config.yaml
num_hidden_layers: 11
hidden_size: 128
num_attention_heads: 2
num_key_value_heads: 1
head_dim: 64
intermediate_size: 320
vocab_size: 1877
hidden_act: "swiglu"
norm: "rmsnorm"
norm_place: "pre"
norm_eps: 1e-05
positions: "rope"
rope_theta: 10000.0
rope_fraction: 1.0
qk_norm: false
attn_scale: 0.125
bias: "qkv"
tie_word_embeddings: true
parallel_block: false
init: "normal"
init_std_qkv: 0.0601
init_std_o: 0.0746
init_std_up: 0.0859
init_std_down: 0.0859
optimizer: "soap_variant"
learning_rate: 0.00504
weight_decay: 0.0
lr_head: 0.00537
max_grad_norm: 1.0
warmup_steps: 200
schedule: "wsd"
decay_fraction: 1.0
decay_shape: "linear"
final_lr_fraction: 0.0
batch_tokens: 16384
max_seq_len: 1024
doc_mask: true
train_tokens: 94100000
max_steps: 5744
dataset: "wikipedia_en"
Each number is 50 + 15 x the weight over the matrix's rms, rounded and kept within 0 to 99. Layers, rows and columns count from 0.

# layer 4 MLP gate, 320x128, rms 0.0886, rows 0-54, columns 0-127
18 48 35 46 58 70 64 49 32 57 55 63 39 56 40 52 34 46 51 58 30 71 50 69 53 29 35 50 49 50 74 51 49 57 60 61 55 68 51 36 67 33 53 55 69 53 44 33 37 47 51 55 37 24 69 47 66 51 52 55 70 35 48 61 53 60 67 23 30 32 44 27 51 38 31 70 57 48 63 35 73 42 60 54 42 42 52 38 67 20 60 51 42 70 64 34 44 72 54 50 44 61 30 77 81 62 45 40 64 38 52 22 53 40 40 50 63 50 59 47 71 23 48 78 55 55 49 52
60 85 23 44 56 54 32 60 45 27 28 57 30 13 69 69 12 47 37 37 57 54 41 69 71 52 22 38 67 54 68 71 65 40 58 61 66 42 72 35 49 35 32 39 45 31 56 73 42 47 42 58 16 41 62 26 54 33 26 66 41 42 43 65 58 63 40 72 69 58 37 34 50 64 41 34 60 34 44 25 78 55 49 44 33 64 63 47 47 20 36 35 58 67 50 45 47 59 23 37 45 57 09 61 50 57 53 38 71 52 56 41 45 39 64 50 81 28 31 44 35 64 66 30 41 65 51 72
27 58 44 31 66 60 62 57 66 54 28 55 70 49 50 65 41 48 26 57 55 51 44 44 52 35 55 39 77 72 62 83 50 56 46 45 58 38 44 42 66 60 33 49 44 34 24 38 46 37 70 70 50 75 28 52 31 47 23 62 56 55 50 72 24 21 25 60 66 44 76 66 62 47 34 54 65 69 43 37 39 47 73 50 31 49 78 53 37 50 36 74 54 62 76 66 43 50 32 30 53 66 68 63 57 52 59 40 51 53 37 44 44 27 60 50 63 28 54 47 41 34 23 55 82 82 56 40
44 54 59 52 46 73 51 35 35 36 29 53 68 32 47 81 82 46 35 70 40 52 27 54 27 67 48 48 21 48 48 46 53 60 64 34 63 46 67 58 69 55 66 37 49 35 58 57 54 45 36 56 65 67 54 33 67 53 55 37 43 34 37 32 28 51 52 63 43 74 39 56 56 42 64 18 38 85 48 47 75 49 67 49 26 33 48 13 67 33 57 42 19 38 52 52 71 52 66 36 45 21 37 52 25 32 61 51 41 57 47 54 70 34 31 78 55 36 55 70 66 58 33 81 62 28 45 51
46 49 65 56 47 54 57 55 39 90 82 71 56 24 51 61 35 77 45 64 57 39 52 74 30 44 72 24 43 48 40 49 55 52 20 53 35 64 73 45 34 64 58 67 57 57 47 43 88 45 67 62 58 43 33 38 41 49 41 57 54 40 45 45 58 50 35 36 66 63 40 58 41 39 43 67 39 43 51 43 41 26 63 72 58 62 62 68 49 52 46 63 72 31 33 43 31 39 31 18 68 53 53 90 72 37 37 44 60 62 49 28 41 56 49 57 37 44 61 90 54 35 19 41 50 43 14 52
39 31 50 51 41 31 56 65 56 28 59 26 25 49 36 40 51 09 46 46 25 72 37 52 42 74 34 46 26 57 53 65 34 65 39 55 39 32 70 60 50 37 48 40 52 47 46 47 67 52 23 47 17 54 60 33 52 32 65 41 38 48 30 35 74 30 65 51 42 70 52 68 41 79 48 38 44 47 73 50 50 45 75 49 66 53 60 69 44 71 37 54 54 55 32 50 36 41 61 45 37 81 58 50 48 58 47 28 41 41 68 68 46 49 49 70 52 68 49 52 73 49 36 50 43 65 61 60
57 30 57 42 70 35 60 47 48 71 37 53 57 41 53 43 54 48 42 65 51 68 58 65 43 51 39 52 65 77 49 44 54 58 62 56 49 53 35 51 58 54 54 61 65 40 65 62 51 33 65 45 70 44 74 57 67 56 48 36 53 68 25 78 50 42 57 46 55 62 63 24 59 56 68 70 60 33 73 38 55 44 42 21 68 40 80 40 64 53 35 33 56 15 63 59 55 43 38 67 41 00 80 75 28 61 78 40 50 61 48 48 70 37 50 34 44 42 55 51 39 85 57 62 45 51 41 57
34 66 74 49 70 69 29 45 09 48 53 69 34 60 23 55 67 51 55 49 54 69 36 44 36 49 37 59 34 53 59 59 39 91 31 40 46 57 52 37 61 61 59 50 20 58 28 42 73 64 42 32 33 17 79 32 60 60 58 75 66 33 37 36 57 56 60 64 62 29 32 60 37 54 52 28 51 52 39 28 36 41 28 47 29 73 41 74 24 54 57 33 40 63 52 57 77 35 26 56 55 64 48 50 50 34 54 58 52 45 23 54 58 55 70 56 42 82 39 37 78 73 63 39 52 64 61 63
81 58 56 39 74 49 60 39 39 35 38 34 54 56 65 54 48 49 70 73 44 50 50 56 54 39 32 54 28 38 53 57 38 34 50 35 36 49 62 50 60 82 65 10 48 68 85 39 58 37 33 49 36 38 68 68 48 29 70 67 58 61 49 39 40 64 37 43 52 49 49 67 69 40 43 42 37 62 58 59 47 62 46 58 42 43 69 63 53 32 37 43 46 59 31 44 49 48 30 47 60 41 55 57 44 40 42 58 62 60 48 41 52 55 22 38 35 66 59 66 80 58 52 59 65 77 58 64
72 55 63 58 38 59 57 83 63 43 41 56 32 42 26 53 51 57 47 69 35 40 75 47 65 54 55 55 50 48 11 52 52 46 54 61 38 33 52 50 51 50 74 70 33 26 63 59 51 41 43 40 38 52 43 59 56 42 60 64 38 67 59 60 59 34 79 49 53 58 50 70 84 44 34 63 54 24 60 40 14 48 65 50 64 61 56 36 29 62 43 25 50 42 22 59 33 54 17 41 67 38 48 31 68 58 52 54 69 69 48 42 81 51 56 61 39 38 96 50 89 43 68 63 54 60 39 60
43 67 49 37 34 67 56 31 58 52 42 76 35 42 86 64 33 28 50 51 54 56 55 48 62 58 28 49 31 56 61 20 60 45 73 59 69 39 64 29 69 42 48 66 42 78 27 56 63 37 57 59 45 55 48 34 54 36 44 40 42 69 38 61 63 38 45 68 49 48 66 44 52 65 76 26 62 47 41 44 40 72 64 55 61 50 63 74 48 72 57 49 52 25 40 55 42 52 57 62 32 53 79 57 53 50 77 58 36 40 41 42 31 21 68 36 37 51 58 58 53 98 55 66 71 71 55 32
59 37 48 26 32 54 57 52 30 41 73 42 53 50 34 64 41 41 79 77 34 82 33 69 36 50 63 83 51 64 14 63 72 53 64 35 69 60 65 83 67 39 32 62 50 54 41 73 52 47 70 24 55 46 30 47 46 53 30 67 40 58 22 28 30 29 56 61 29 49 50 41 46 41 66 43 31 41 45 46 62 62 50 58 41 65 99 57 64 42 41 47 36 46 50 29 73 57 39 55 57 40 53 37 29 35 46 31 63 72 29 47 35 32 59 38 63 40 45 32 50 07 80 16 31 62 27 73
35 59 39 47 54 39 48 71 64 36 37 53 56 44 63 31 44 50 45 52 37 67 46 48 48 52 34 65 42 20 40 36 20 56 44 58 45 68 64 21 52 27 53 67 14 74 59 56 43 63 30 56 16 34 32 55 55 53 23 72 31 37 35 75 65 41 67 64 47 47 38 34 60 85 58 53 47 55 66 81 69 54 47 43 59 81 79 51 43 62 78 48 52 47 65 38 39 74 46 72 25 51 36 48 54 63 62 52 31 40 69 39 27 43 47 50 43 45 55 57 55 62 53 69 34 71 54 22
44 50 29 41 53 33 60 68 39 43 42 56 58 24 42 66 52 13 95 65 31 52 52 76 43 57 49 61 23 54 82 51 48 44 55 72 51 30 49 47 55 22 53 60 65 41 60 52 39 56 32 57 44 60 65 51 57 47 57 61 48 92 54 81 45 54 48 68 35 38 27 61 50 19 28 73 79 46 64 26 70 54 34 47 47 52 44 60 39 51 40 16 58 44 42 44 72 54 55 65 28 73 48 70 43 42 67 59 55 42 50 34 27 51 55 72 44 70 29 55 53 52 55 13 47 18 63 41
50 35 22 89 66 45 63 66 53 35 31 46 66 53 53 55 42 67 33 42 47 38 44 51 32 47 41 63 53 35 79 50 38 55 62 34 46 39 57 72 52 77 57 46 58 44 74 56 31 64 58 50 64 58 47 61 57 42 49 38 47 26 44 76 39 43 76 33 49 27 59 47 48 50 37 68 68 56 61 37 30 54 23 36 44 38 48 41 45 57 32 54 59 39 68 58 66 24 60 25 52 90 22 68 48 54 56 57 43 35 35 81 27 35 43 58 55 51 52 63 86 84 29 55 73 55 45 91
45 34 56 35 60 49 74 49 48 36 38 62 24 56 73 38 70 53 63 16 49 25 33 39 24 55 50 61 71 40 45 48 68 64 31 22 46 61 54 26 29 50 72 46 67 41 73 40 65 52 75 42 35 62 66 56 99 84 56 38 43 40 71 60 26 55 61 54 34 31 50 24 25 62 47 47 67 44 67 60 40 68 86 37 68 27 36 50 39 61 61 30 64 49 35 23 33 37 55 44 48 54 46 57 55 50 70 62 75 35 53 28 46 41 92 43 61 25 61 44 29 63 50 25 46 39 74 73
53 69 59 45 28 82 66 66 53 42 52 43 60 66 28 59 58 37 56 65 52 16 39 39 44 86 37 61 58 33 56 53 84 65 50 36 63 56 45 59 53 49 54 66 43 45 37 51 39 56 41 43 61 50 46 35 68 29 45 52 26 61 56 25 36 77 47 55 49 28 60 86 34 45 50 68 36 56 51 57 51 55 39 74 54 46 48 23 48 13 42 64 45 49 15 56 63 77 49 53 60 72 36 54 44 55 39 27 17 70 71 47 74 57 76 47 23 48 96 55 50 76 31 62 73 60 36 53
33 41 74 77 44 79 49 58 34 39 50 39 33 45 36 58 35 46 43 58 68 51 70 31 64 59 43 78 26 70 64 54 66 59 56 34 86 72 15 36 41 24 16 63 37 30 33 49 64 54 35 58 62 35 38 26 46 32 46 57 40 32 59 60 27 47 41 28 46 74 45 56 59 57 76 55 48 40 63 55 61 54 41 72 48 33 60 83 43 18 51 67 52 45 56 25 56 62 68 45 64 62 51 54 52 31 43 36 70 55 47 37 30 37 52 71 54 30 64 52 54 50 54 70 34 52 41 40
65 58 73 51 60 52 65 41 56 55 50 47 42 35 41 45 81 35 44 59 49 75 51 43 35 31 51 66 73 28 54 30 00 44 54 40 63 54 62 47 50 61 60 46 55 51 66 52 48 40 40 63 57 61 51 64 60 30 53 43 45 75 47 51 48 54 55 36 47 71 42 62 84 38 51 72 64 42 70 62 62 30 77 72 44 55 65 58 44 66 33 79 57 54 62 32 67 32 49 51 57 90 45 58 35 46 45 59 64 68 61 72 60 42 68 52 29 43 45 58 30 25 14 50 60 56 59 34
58 52 39 55 49 49 64 36 44 57 19 28 29 59 57 34 42 48 34 46 45 56 49 76 34 34 78 54 31 36 22 39 41 65 67 39 52 33 54 41 70 68 52 67 38 57 42 71 67 42 55 56 64 63 45 65 59 36 59 14 43 17 52 57 50 54 43 25 57 14 39 66 73 47 49 47 30 57 34 36 51 52 36 71 43 55 53 38 52 35 71 54 15 40 61 78 49 35 53 39 40 68 46 31 44 58 49 50 42 67 31 40 39 53 65 83 32 33 38 55 34 64 47 33 54 43 66 71
23 98 64 51 31 34 40 44 42 53 53 59 69 39 42 40 32 35 58 70 53 54 35 54 64 25 53 27 52 40 52 55 45 21 55 65 59 31 41 47 40 41 39 58 58 49 26 67 44 59 35 65 58 72 39 47 51 26 03 69 71 63 69 40 54 59 55 46 59 65 35 47 73 55 43 34 68 35 38 54 38 65 24 59 59 90 40 57 63 66 28 27 55 53 56 50 52 47 58 57 20 41 31 62 54 40 61 52 33 47 57 43 44 53 52 24 46 43 50 61 76 66 47 45 59 84 71 48
36 28 42 77 78 31 37 65 47 43 51 56 61 59 62 33 51 69 48 42 27 72 46 61 73 62 65 56 62 28 38 48 61 50 59 31 72 68 76 45 15 37 58 40 32 50 70 41 24 10 93 62 26 44 75 72 50 68 52 50 38 50 30 55 50 36 24 72 52 53 48 34 40 62 57 07 64 31 27 39 60 61 32 33 45 37 49 40 44 62 28 86 45 48 53 46 48 45 34 71 25 45 75 56 59 61 30 48 64 52 42 53 29 57 44 56 44 28 21 60 37 35 45 60 46 56 34 39
67 41 65 48 67 59 75 35 53 47 77 38 67 61 72 64 66 83 52 16 65 22 87 60 46 63 36 33 32 31 77 59 66 34 64 61 56 55 58 75 51 56 74 62 46 48 42 68 38 61 41 64 77 36 43 27 31 45 42 54 18 41 17 72 40 51 45 57 40 33 56 52 55 53 73 83 49 13 42 37 56 46 57 63 56 21 38 45 27 55 53 46 48 47 42 27 41 37 39 68 45 54 57 42 36 83 41 58 43 71 39 39 37 59 49 61 35 50 72 51 63 54 31 65 36 58 30 35
64 50 73 34 43 34 43 30 26 22 36 36 23 78 72 66 54 56 60 46 22 75 99 45 28 51 29 59 57 36 55 59 50 56 53 42 64 31 54 38 66 43 68 72 53 60 78 59 42 63 59 52 69 18 80 56 34 27 63 66 62 65 57 39 32 78 66 39 51 48 46 51 66 39 52 58 41 39 99 66 51 32 33 44 63 39 45 57 35 46 21 35 34 45 55 58 74 27 56 33 65 61 34 29 31 17 52 18 49 54 39 45 82 49 54 52 43 67 51 69 57 80 32 42 54 54 33 63
44 64 61 37 76 45 44 51 59 29 56 51 58 61 32 18 68 60 64 49 42 68 50 44 64 51 39 72 49 63 47 62 29 76 41 46 55 61 50 50 65 38 56 40 49 47 40 48 31 58 30 66 73 46 34 43 60 61 24 46 56 51 65 44 74 27 26 67 29 44 32 70 32 37 59 56 29 48 42 56 79 65 34 60 30 55 48 34 56 38 31 45 58 65 78 48 76 72 25 31 61 23 31 50 34 52 59 60 39 37 79 71 68 44 62 58 49 58 36 49 67 56 62 70 79 44 37 58
37 64 52 70 51 35 24 40 59 33 44 45 30 42 43 58 33 57 43 70 47 43 50 62 28 48 65 59 71 64 47 34 47 40 58 61 49 58 23 43 63 42 50 52 59 30 42 83 60 60 34 50 32 50 66 39 39 39 38 50 38 33 44 46 63 53 21 53 30 43 42 59 61 35 52 36 48 44 68 43 36 58 41 36 66 63 86 30 38 46 58 41 14 27 42 69 58 27 65 46 48 49 53 70 34 40 53 45 73 31 40 38 52 63 67 53 49 39 45 43 53 71 44 59 22 49 47 30
37 51 40 33 45 63 48 34 72 64 72 58 59 59 26 57 47 57 48 42 57 68 68 51 77 53 65 81 48 76 50 44 32 43 35 51 55 78 22 68 63 48 42 49 30 43 58 46 49 75 80 49 48 49 55 68 19 59 35 66 34 51 58 68 54 64 46 56 43 82 64 66 74 66 66 67 63 35 47 46 31 65 51 51 63 34 32 51 52 67 08 57 56 70 62 49 26 41 58 50 57 40 40 75 35 42 68 24 73 36 44 69 67 12 76 61 54 40 76 55 36 34 62 77 69 32 42 64
66 42 67 60 39 30 49 49 57 20 77 51 35 64 63 48 41 53 27 57 32 55 52 37 72 53 40 52 68 37 20 47 42 44 52 49 81 32 74 54 38 57 56 44 61 33 56 61 42 43 76 45 31 44 34 38 45 32 42 29 42 41 34 59 59 54 38 49 36 67 55 70 52 54 55 67 74 75 62 64 26 29 31 55 26 46 45 30 56 53 26 61 45 23 31 86 29 56 54 59 46 45 43 55 55 49 49 71 24 73 73 74 60 57 24 52 69 38 39 17 33 41 56 81 60 41 55 44
28 39 41 57 40 63 44 70 50 35 64 53 69 66 31 35 61 67 53 83 59 57 47 55 41 41 40 70 32 70 71 46 67 62 22 63 68 47 47 31 48 34 40 69 14 50 51 37 54 62 56 45 60 57 36 40 28 67 49 55 54 48 66 52 43 51 47 40 39 55 40 50 51 76 59 44 54 64 70 50 12 70 60 26 63 64 52 29 22 80 71 67 53 49 28 59 31 38 25 51 62 85 45 59 67 53 13 67 48 50 45 71 87 61 53 36 53 68 53 73 57 66 49 40 35 43 49 35
61 54 61 49 53 49 39 40 40 35 46 31 31 45 45 53 53 51 38 31 46 37 46 75 62 44 47 77 29 72 83 31 44 19 60 51 80 54 56 51 58 26 58 41 57 59 42 54 43 41 55 35 38 57 44 58 32 57 17 44 35 53 47 81 40 50 56 71 56 34 62 26 60 41 41 53 56 12 49 75 45 39 45 51 52 43 49 54 41 56 35 32 60 55 46 69 44 52 53 53 33 18 58 26 44 36 45 51 27 33 58 35 59 55 74 64 20 56 68 82 39 54 55 35 52 43 41 42
66 61 65 67 36 51 32 40 49 37 25 31 41 61 54 58 15 39 80 42 56 62 59 51 58 42 68 29 63 61 28 64 81 40 34 00 40 51 65 42 46 52 71 10 49 67 44 45 45 51 57 07 62 55 69 55 60 53 69 42 61 33 55 43 70 38 57 44 49 41 76 39 35 52 37 60 66 69 48 35 67 61 23 41 57 33 38 47 37 48 38 35 53 49 51 60 48 63 19 51 37 48 40 21 64 80 68 40 48 50 64 60 33 49 62 85 49 53 68 42 74 71 67 37 51 73 60 43
48 46 57 60 43 48 66 57 29 45 44 56 67 54 42 55 40 44 55 65 61 58 41 51 33 34 64 61 65 32 63 38 61 59 31 37 43 35 40 46 29 53 50 58 94 59 29 62 60 56 43 45 72 39 36 57 64 56 68 43 41 44 28 88 32 54 27 39 32 49 16 52 49 51 57 51 35 24 51 81 40 56 16 52 72 61 39 68 41 54 37 55 58 58 53 47 52 36 55 39 48 65 62 71 57 51 27 82 46 64 71 31 46 43 50 33 63 47 27 65 59 45 46 66 51 30 38 54
40 38 51 40 43 30 81 50 37 52 40 55 53 60 53 52 47 33 69 44 48 80 49 56 62 41 49 73 54 42 55 61 40 14 47 77 39 39 57 33 43 36 43 23 67 59 59 46 69 50 30 53 30 52 78 64 54 41 47 53 45 58 27 50 45 40 34 61 32 47 55 51 43 54 42 38 50 26 70 45 33 30 52 43 92 37 45 41 68 40 51 41 43 36 58 31 51 46 63 49 27 62 40 55 36 65 43 53 99 52 33 30 28 70 55 35 79 32 48 60 31 66 55 45 56 47 32 72
47 71 46 42 35 69 64 51 22 33 32 46 68 56 57 52 49 35 53 49 41 47 88 60 34 66 51 49 17 63 48 74 75 55 46 31 40 67 57 66 49 59 32 42 36 64 50 44 52 42 50 55 28 56 37 44 80 34 82 27 64 43 67 40 37 50 29 57 21 51 68 50 62 87 10 64 56 54 48 70 65 58 55 50 24 63 45 45 50 21 52 64 43 52 34 54 33 35 78 58 54 40 57 26 58 37 49 33 34 67 52 45 81 54 47 65 51 45 28 51 54 69 55 27 49 67 25 56
63 42 68 38 49 60 58 68 52 38 46 44 46 34 47 70 58 25 81 26 35 48 63 55 50 63 63 39 62 39 54 24 50 64 58 49 53 72 48 82 68 39 67 47 43 48 48 58 61 29 50 50 51 76 60 35 74 57 51 42 26 47 63 37 70 56 26 44 93 54 33 32 36 77 49 62 60 54 49 50 61 47 67 67 45 62 35 65 42 54 28 56 68 56 75 52 65 33 46 39 40 36 55 24 51 47 57 47 32 65 35 74 52 56 56 44 53 57 53 33 55 46 43 32 30 54 26 75
59 49 61 73 51 51 58 76 74 34 54 49 54 54 44 60 95 38 53 33 41 39 50 64 60 51 60 60 29 45 52 72 51 27 43 46 35 57 64 49 12 53 81 37 75 31 63 55 45 30 77 50 51 83 64 59 61 55 42 44 43 66 54 71 55 70 53 55 64 57 58 59 28 35 87 56 38 43 44 69 28 71 44 59 51 45 41 20 64 62 00 70 66 46 54 37 51 37 69 01 43 52 52 63 57 44 42 17 49 53 51 55 06 15 51 58 51 52 40 36 27 48 43 42 55 21 40 53
40 56 41 55 64 44 54 69 60 54 54 48 60 44 47 43 58 47 25 42 54 41 43 75 33 29 53 50 13 69 52 58 34 21 51 43 53 45 36 64 30 58 60 49 57 20 37 52 50 21 44 63 40 77 31 70 44 47 60 27 41 41 74 44 49 76 42 36 40 67 66 81 78 69 82 46 42 71 34 49 38 33 68 62 35 38 84 49 74 57 28 60 59 62 60 73 51 52 41 49 37 45 50 45 45 81 61 46 56 17 72 33 39 45 73 19 40 56 34 56 41 42 45 37 38 39 50 31
54 72 69 54 78 57 47 70 43 63 64 56 38 64 58 47 68 41 64 15 52 53 53 50 31 56 37 45 46 47 53 47 26 59 60 39 55 43 20 51 61 47 79 91 66 46 55 48 38 46 74 49 61 31 56 75 69 53 61 39 80 35 76 39 33 69 75 56 33 52 58 49 52 54 38 40 74 48 56 63 42 56 42 26 74 57 52 32 51 40 65 28 61 43 36 38 54 28 38 38 56 62 42 46 62 08 65 45 45 42 50 48 40 33 60 76 84 47 70 46 63 30 38 26 77 58 62 59
53 50 85 64 64 36 44 65 45 48 53 66 29 33 53 58 70 80 77 79 76 47 67 35 55 55 43 64 41 94 46 38 57 15 70 48 57 30 24 42 57 33 41 60 37 46 27 37 31 70 53 64 43 34 32 51 39 54 27 61 54 38 54 43 63 43 45 39 39 63 73 81 47 67 59 38 39 56 61 35 56 67 48 39 57 47 43 51 46 43 56 69 44 51 61 24 60 71 41 49 55 39 54 21 47 45 17 43 50 78 55 27 39 44 57 92 51 75 55 43 60 36 73 39 56 44 48 33
40 37 48 57 51 66 65 54 67 46 45 53 75 25 46 52 39 58 40 35 26 38 48 39 49 49 25 40 40 54 60 68 52 78 49 51 32 36 54 27 18 56 74 68 86 33 64 52 54 51 61 74 46 41 44 31 37 46 43 43 60 45 46 75 26 49 65 62 67 45 44 34 57 77 61 74 36 66 62 48 46 47 35 65 42 44 56 43 40 50 79 65 57 47 69 73 37 46 79 59 60 38 64 21 46 28 57 40 42 43 36 46 47 44 54 33 45 27 48 65 44 64 58 62 18 38 51 68
45 39 71 58 35 64 46 66 48 33 35 57 50 69 33 61 31 54 77 53 32 38 98 42 60 55 59 65 53 74 63 68 43 55 53 57 32 74 51 52 57 58 57 49 57 49 23 30 44 49 37 26 47 59 54 60 38 43 37 71 41 72 35 57 45 87 41 70 72 36 52 42 36 37 61 37 61 60 35 46 47 60 09 53 43 31 13 49 44 64 44 57 63 59 60 62 55 53 54 62 39 35 46 45 52 53 42 35 56 57 34 47 50 25 38 41 47 56 52 36 40 52 60 32 51 75 43 68
50 52 68 29 29 57 45 62 51 26 65 26 66 64 61 62 31 58 52 64 58 31 30 62 70 47 44 58 53 38 70 70 39 42 70 41 78 52 52 50 48 23 75 49 42 46 78 46 40 28 29 31 50 34 42 57 46 47 47 76 50 56 62 66 52 40 52 53 57 55 49 45 48 36 31 70 59 56 47 59 44 69 22 53 57 53 56 51 06 76 38 79 46 51 64 35 74 66 49 49 54 52 61 35 56 65 25 45 50 26 35 28 76 35 65 51 41 74 83 64 59 50 50 37 55 59 45 71
31 31 83 18 50 56 04 46 40 63 39 36 62 41 62 53 57 12 62 09 59 43 31 65 42 76 61 49 39 55 48 67 23 47 80 47 51 44 55 45 51 75 57 26 55 49 43 53 47 71 48 46 36 31 54 59 96 24 34 62 48 71 07 70 69 59 75 30 47 64 68 27 38 65 47 60 63 63 33 22 42 52 47 44 41 41 26 70 14 26 18 63 59 41 25 30 46 27 33 39 57 62 70 88 57 54 58 56 47 67 53 75 65 45 41 60 53 49 15 48 45 55 66 46 77 61 51 61
56 38 64 37 64 59 30 48 36 55 66 27 41 45 16 60 60 63 29 43 45 47 45 53 53 53 59 22 52 57 44 53 53 63 60 48 41 65 47 67 45 59 44 48 56 66 42 50 46 59 43 57 14 66 59 59 56 40 43 22 43 65 68 53 40 09 43 61 35 76 39 52 89 45 20 60 51 48 63 63 38 56 36 45 46 43 62 74 49 24 51 42 51 49 27 56 35 33 64 61 36 31 58 65 74 36 45 29 57 57 52 37 39 47 71 36 36 54 33 84 43 48 61 35 52 44 42 50
41 56 21 69 46 15 74 76 76 41 41 63 50 51 31 78 56 56 44 32 46 35 52 58 26 18 36 48 76 13 50 45 25 61 37 37 40 47 27 69 76 37 43 45 55 49 57 55 48 63 15 52 19 71 51 69 50 29 71 49 54 25 17 41 70 51 49 56 31 34 56 57 25 65 39 45 63 37 58 39 38 37 50 64 65 69 45 50 37 57 44 34 43 45 41 43 15 73 34 88 34 45 56 62 51 46 53 52 65 57 76 56 90 36 41 48 37 41 35 64 39 72 48 56 58 31 46 22
68 67 68 53 46 70 73 58 60 78 60 55 87 45 48 70 58 61 35 42 49 54 37 16 51 55 41 53 52 66 48 39 43 50 49 39 34 23 72 52 31 24 17 45 68 44 65 40 47 43 53 44 31 58 14 41 58 33 39 65 39 41 25 89 46 41 32 59 26 52 28 39 43 48 42 55 49 42 35 41 43 76 76 55 30 41 14 67 53 62 45 66 68 43 61 57 34 72 33 48 69 47 52 48 36 46 72 43 63 58 55 77 54 20 24 29 18 26 68 62 18 42 99 60 41 76 28 49
65 45 47 62 72 43 50 34 62 27 53 42 68 68 63 70 62 28 54 38 44 44 50 28 47 42 53 69 66 44 57 35 52 65 21 42 50 40 47 50 41 66 78 48 38 41 53 66 20 45 70 51 65 40 57 39 49 27 43 78 31 63 72 39 58 62 71 52 55 51 35 35 47 52 72 77 70 54 61 26 50 49 45 42 15 31 59 46 49 36 56 47 52 75 32 49 52 76 61 34 69 49 32 55 65 64 40 33 57 20 56 51 52 44 33 59 63 55 25 43 29 76 54 39 62 66 25 13
41 59 56 39 23 48 57 59 29 51 45 36 41 38 49 54 50 27 46 44 41 68 40 58 70 67 40 48 61 34 65 53 41 18 59 35 30 34 48 53 55 56 56 34 37 50 73 56 14 37 53 77 46 56 52 23 59 49 39 62 24 62 61 59 53 27 41 37 36 52 90 32 63 40 67 46 63 40 89 54 72 36 40 72 39 53 27 58 19 70 48 35 51 49 62 39 62 33 30 64 82 54 38 45 57 64 70 61 66 46 42 32 78 24 61 57 28 40 53 47 62 57 38 23 69 55 65 63
38 33 53 49 42 79 71 58 51 21 23 24 15 31 43 58 60 38 65 50 78 38 29 47 41 52 64 46 48 65 37 44 51 32 38 55 68 40 53 58 58 25 56 42 45 41 49 61 64 48 60 36 42 34 59 61 70 34 25 60 52 31 49 78 50 55 32 73 49 44 39 36 63 51 70 57 37 57 82 67 39 52 55 59 63 60 34 69 65 53 43 64 69 55 50 64 43 58 55 65 35 60 14 77 47 56 78 39 51 50 52 53 48 24 77 64 39 71 58 49 41 23 36 39 29 47 55 66
66 45 61 35 37 48 48 69 40 29 49 47 45 76 18 61 52 66 58 19 47 56 60 61 23 42 54 47 53 65 67 32 37 49 48 39 81 45 41 59 62 55 58 51 29 36 58 62 48 59 64 45 39 74 34 73 53 73 64 38 56 62 27 54 41 51 56 37 41 36 63 75 51 50 51 68 41 70 61 40 59 39 54 58 57 72 38 63 36 55 51 68 59 61 63 43 48 56 73 43 33 50 36 59 46 37 40 45 21 64 59 53 67 49 33 66 76 53 50 17 51 53 39 56 43 75 81 25
76 48 63 58 50 58 54 57 49 38 58 51 56 66 22 97 23 32 46 26 48 32 42 40 73 58 53 37 67 31 45 38 44 58 42 11 31 38 52 50 74 19 27 49 60 62 53 54 55 41 63 44 40 38 86 29 54 57 44 73 71 62 40 40 72 52 35 47 54 40 35 56 56 52 75 38 54 58 72 53 64 35 62 29 65 38 55 41 93 44 42 81 52 20 65 41 59 69 42 49 58 48 60 13 19 46 29 46 64 25 69 41 99 53 60 59 83 35 57 82 69 27 47 53 69 48 62 39
59 30 73 59 39 57 71 34 44 54 42 63 23 57 57 67 44 49 49 65 39 26 54 49 56 62 36 65 23 57 39 42 63 59 62 23 79 52 67 55 63 25 52 41 55 50 48 62 07 52 33 25 50 29 35 56 29 36 33 49 76 44 54 34 51 46 67 61 81 54 63 55 66 35 77 46 42 37 35 39 57 75 38 33 32 42 45 66 43 46 71 41 50 42 40 65 42 57 67 57 80 56 42 46 28 65 39 56 61 44 34 46 65 59 40 62 65 55 46 51 58 39 42 38 24 32 56 43
30 90 53 46 47 35 62 67 34 51 53 46 59 38 55 39 47 53 31 55 35 52 59 25 26 41 49 68 35 47 56 21 50 44 53 45 25 60 45 47 40 48 39 30 46 29 35 29 36 58 39 45 37 55 40 42 51 23 62 20 51 55 46 39 60 40 41 33 41 45 45 57 48 62 52 61 46 42 41 47 46 72 56 37 15 60 52 71 37 56 46 69 43 55 57 54 39 41 58 60 67 44 30 35 54 39 30 50 23 74 37 50 82 35 34 61 49 52 56 72 58 40 68 45 48 32 62 46
80 80 26 55 65 51 85 52 45 54 60 37 08 60 85 57 33 58 11 20 56 51 62 46 62 61 41 61 56 26 52 77 43 52 47 21 27 66 67 62 55 70 16 50 61 58 71 60 29 30 22 48 40 62 42 37 77 53 41 44 78 41 77 33 60 59 35 61 48 35 43 39 79 53 55 45 55 29 53 42 39 29 64 73 56 61 08 26 51 49 31 46 52 57 41 17 53 59 48 50 57 39 43 50 59 31 40 34 62 34 36 49 46 38 49 53 42 34 35 63 28 62 45 35 46 41 64 39
41 69 66 65 32 43 50 38 52 55 46 60 72 44 55 51 49 54 49 76 62 54 29 35 49 36 38 64 57 92 74 72 60 46 53 19 43 55 50 44 25 35 49 16 59 52 52 76 36 16 62 77 58 51 44 41 38 72 24 47 23 33 37 59 61 77 33 44 55 31 37 38 46 54 77 71 43 57 49 55 44 47 49 53 72 30 74 60 36 48 59 44 56 41 52 55 47 27 41 43 28 61 65 25 59 53 16 43 39 36 38 49 39 44 36 54 44 59 42 65 90 59 66 25 54 43 56 71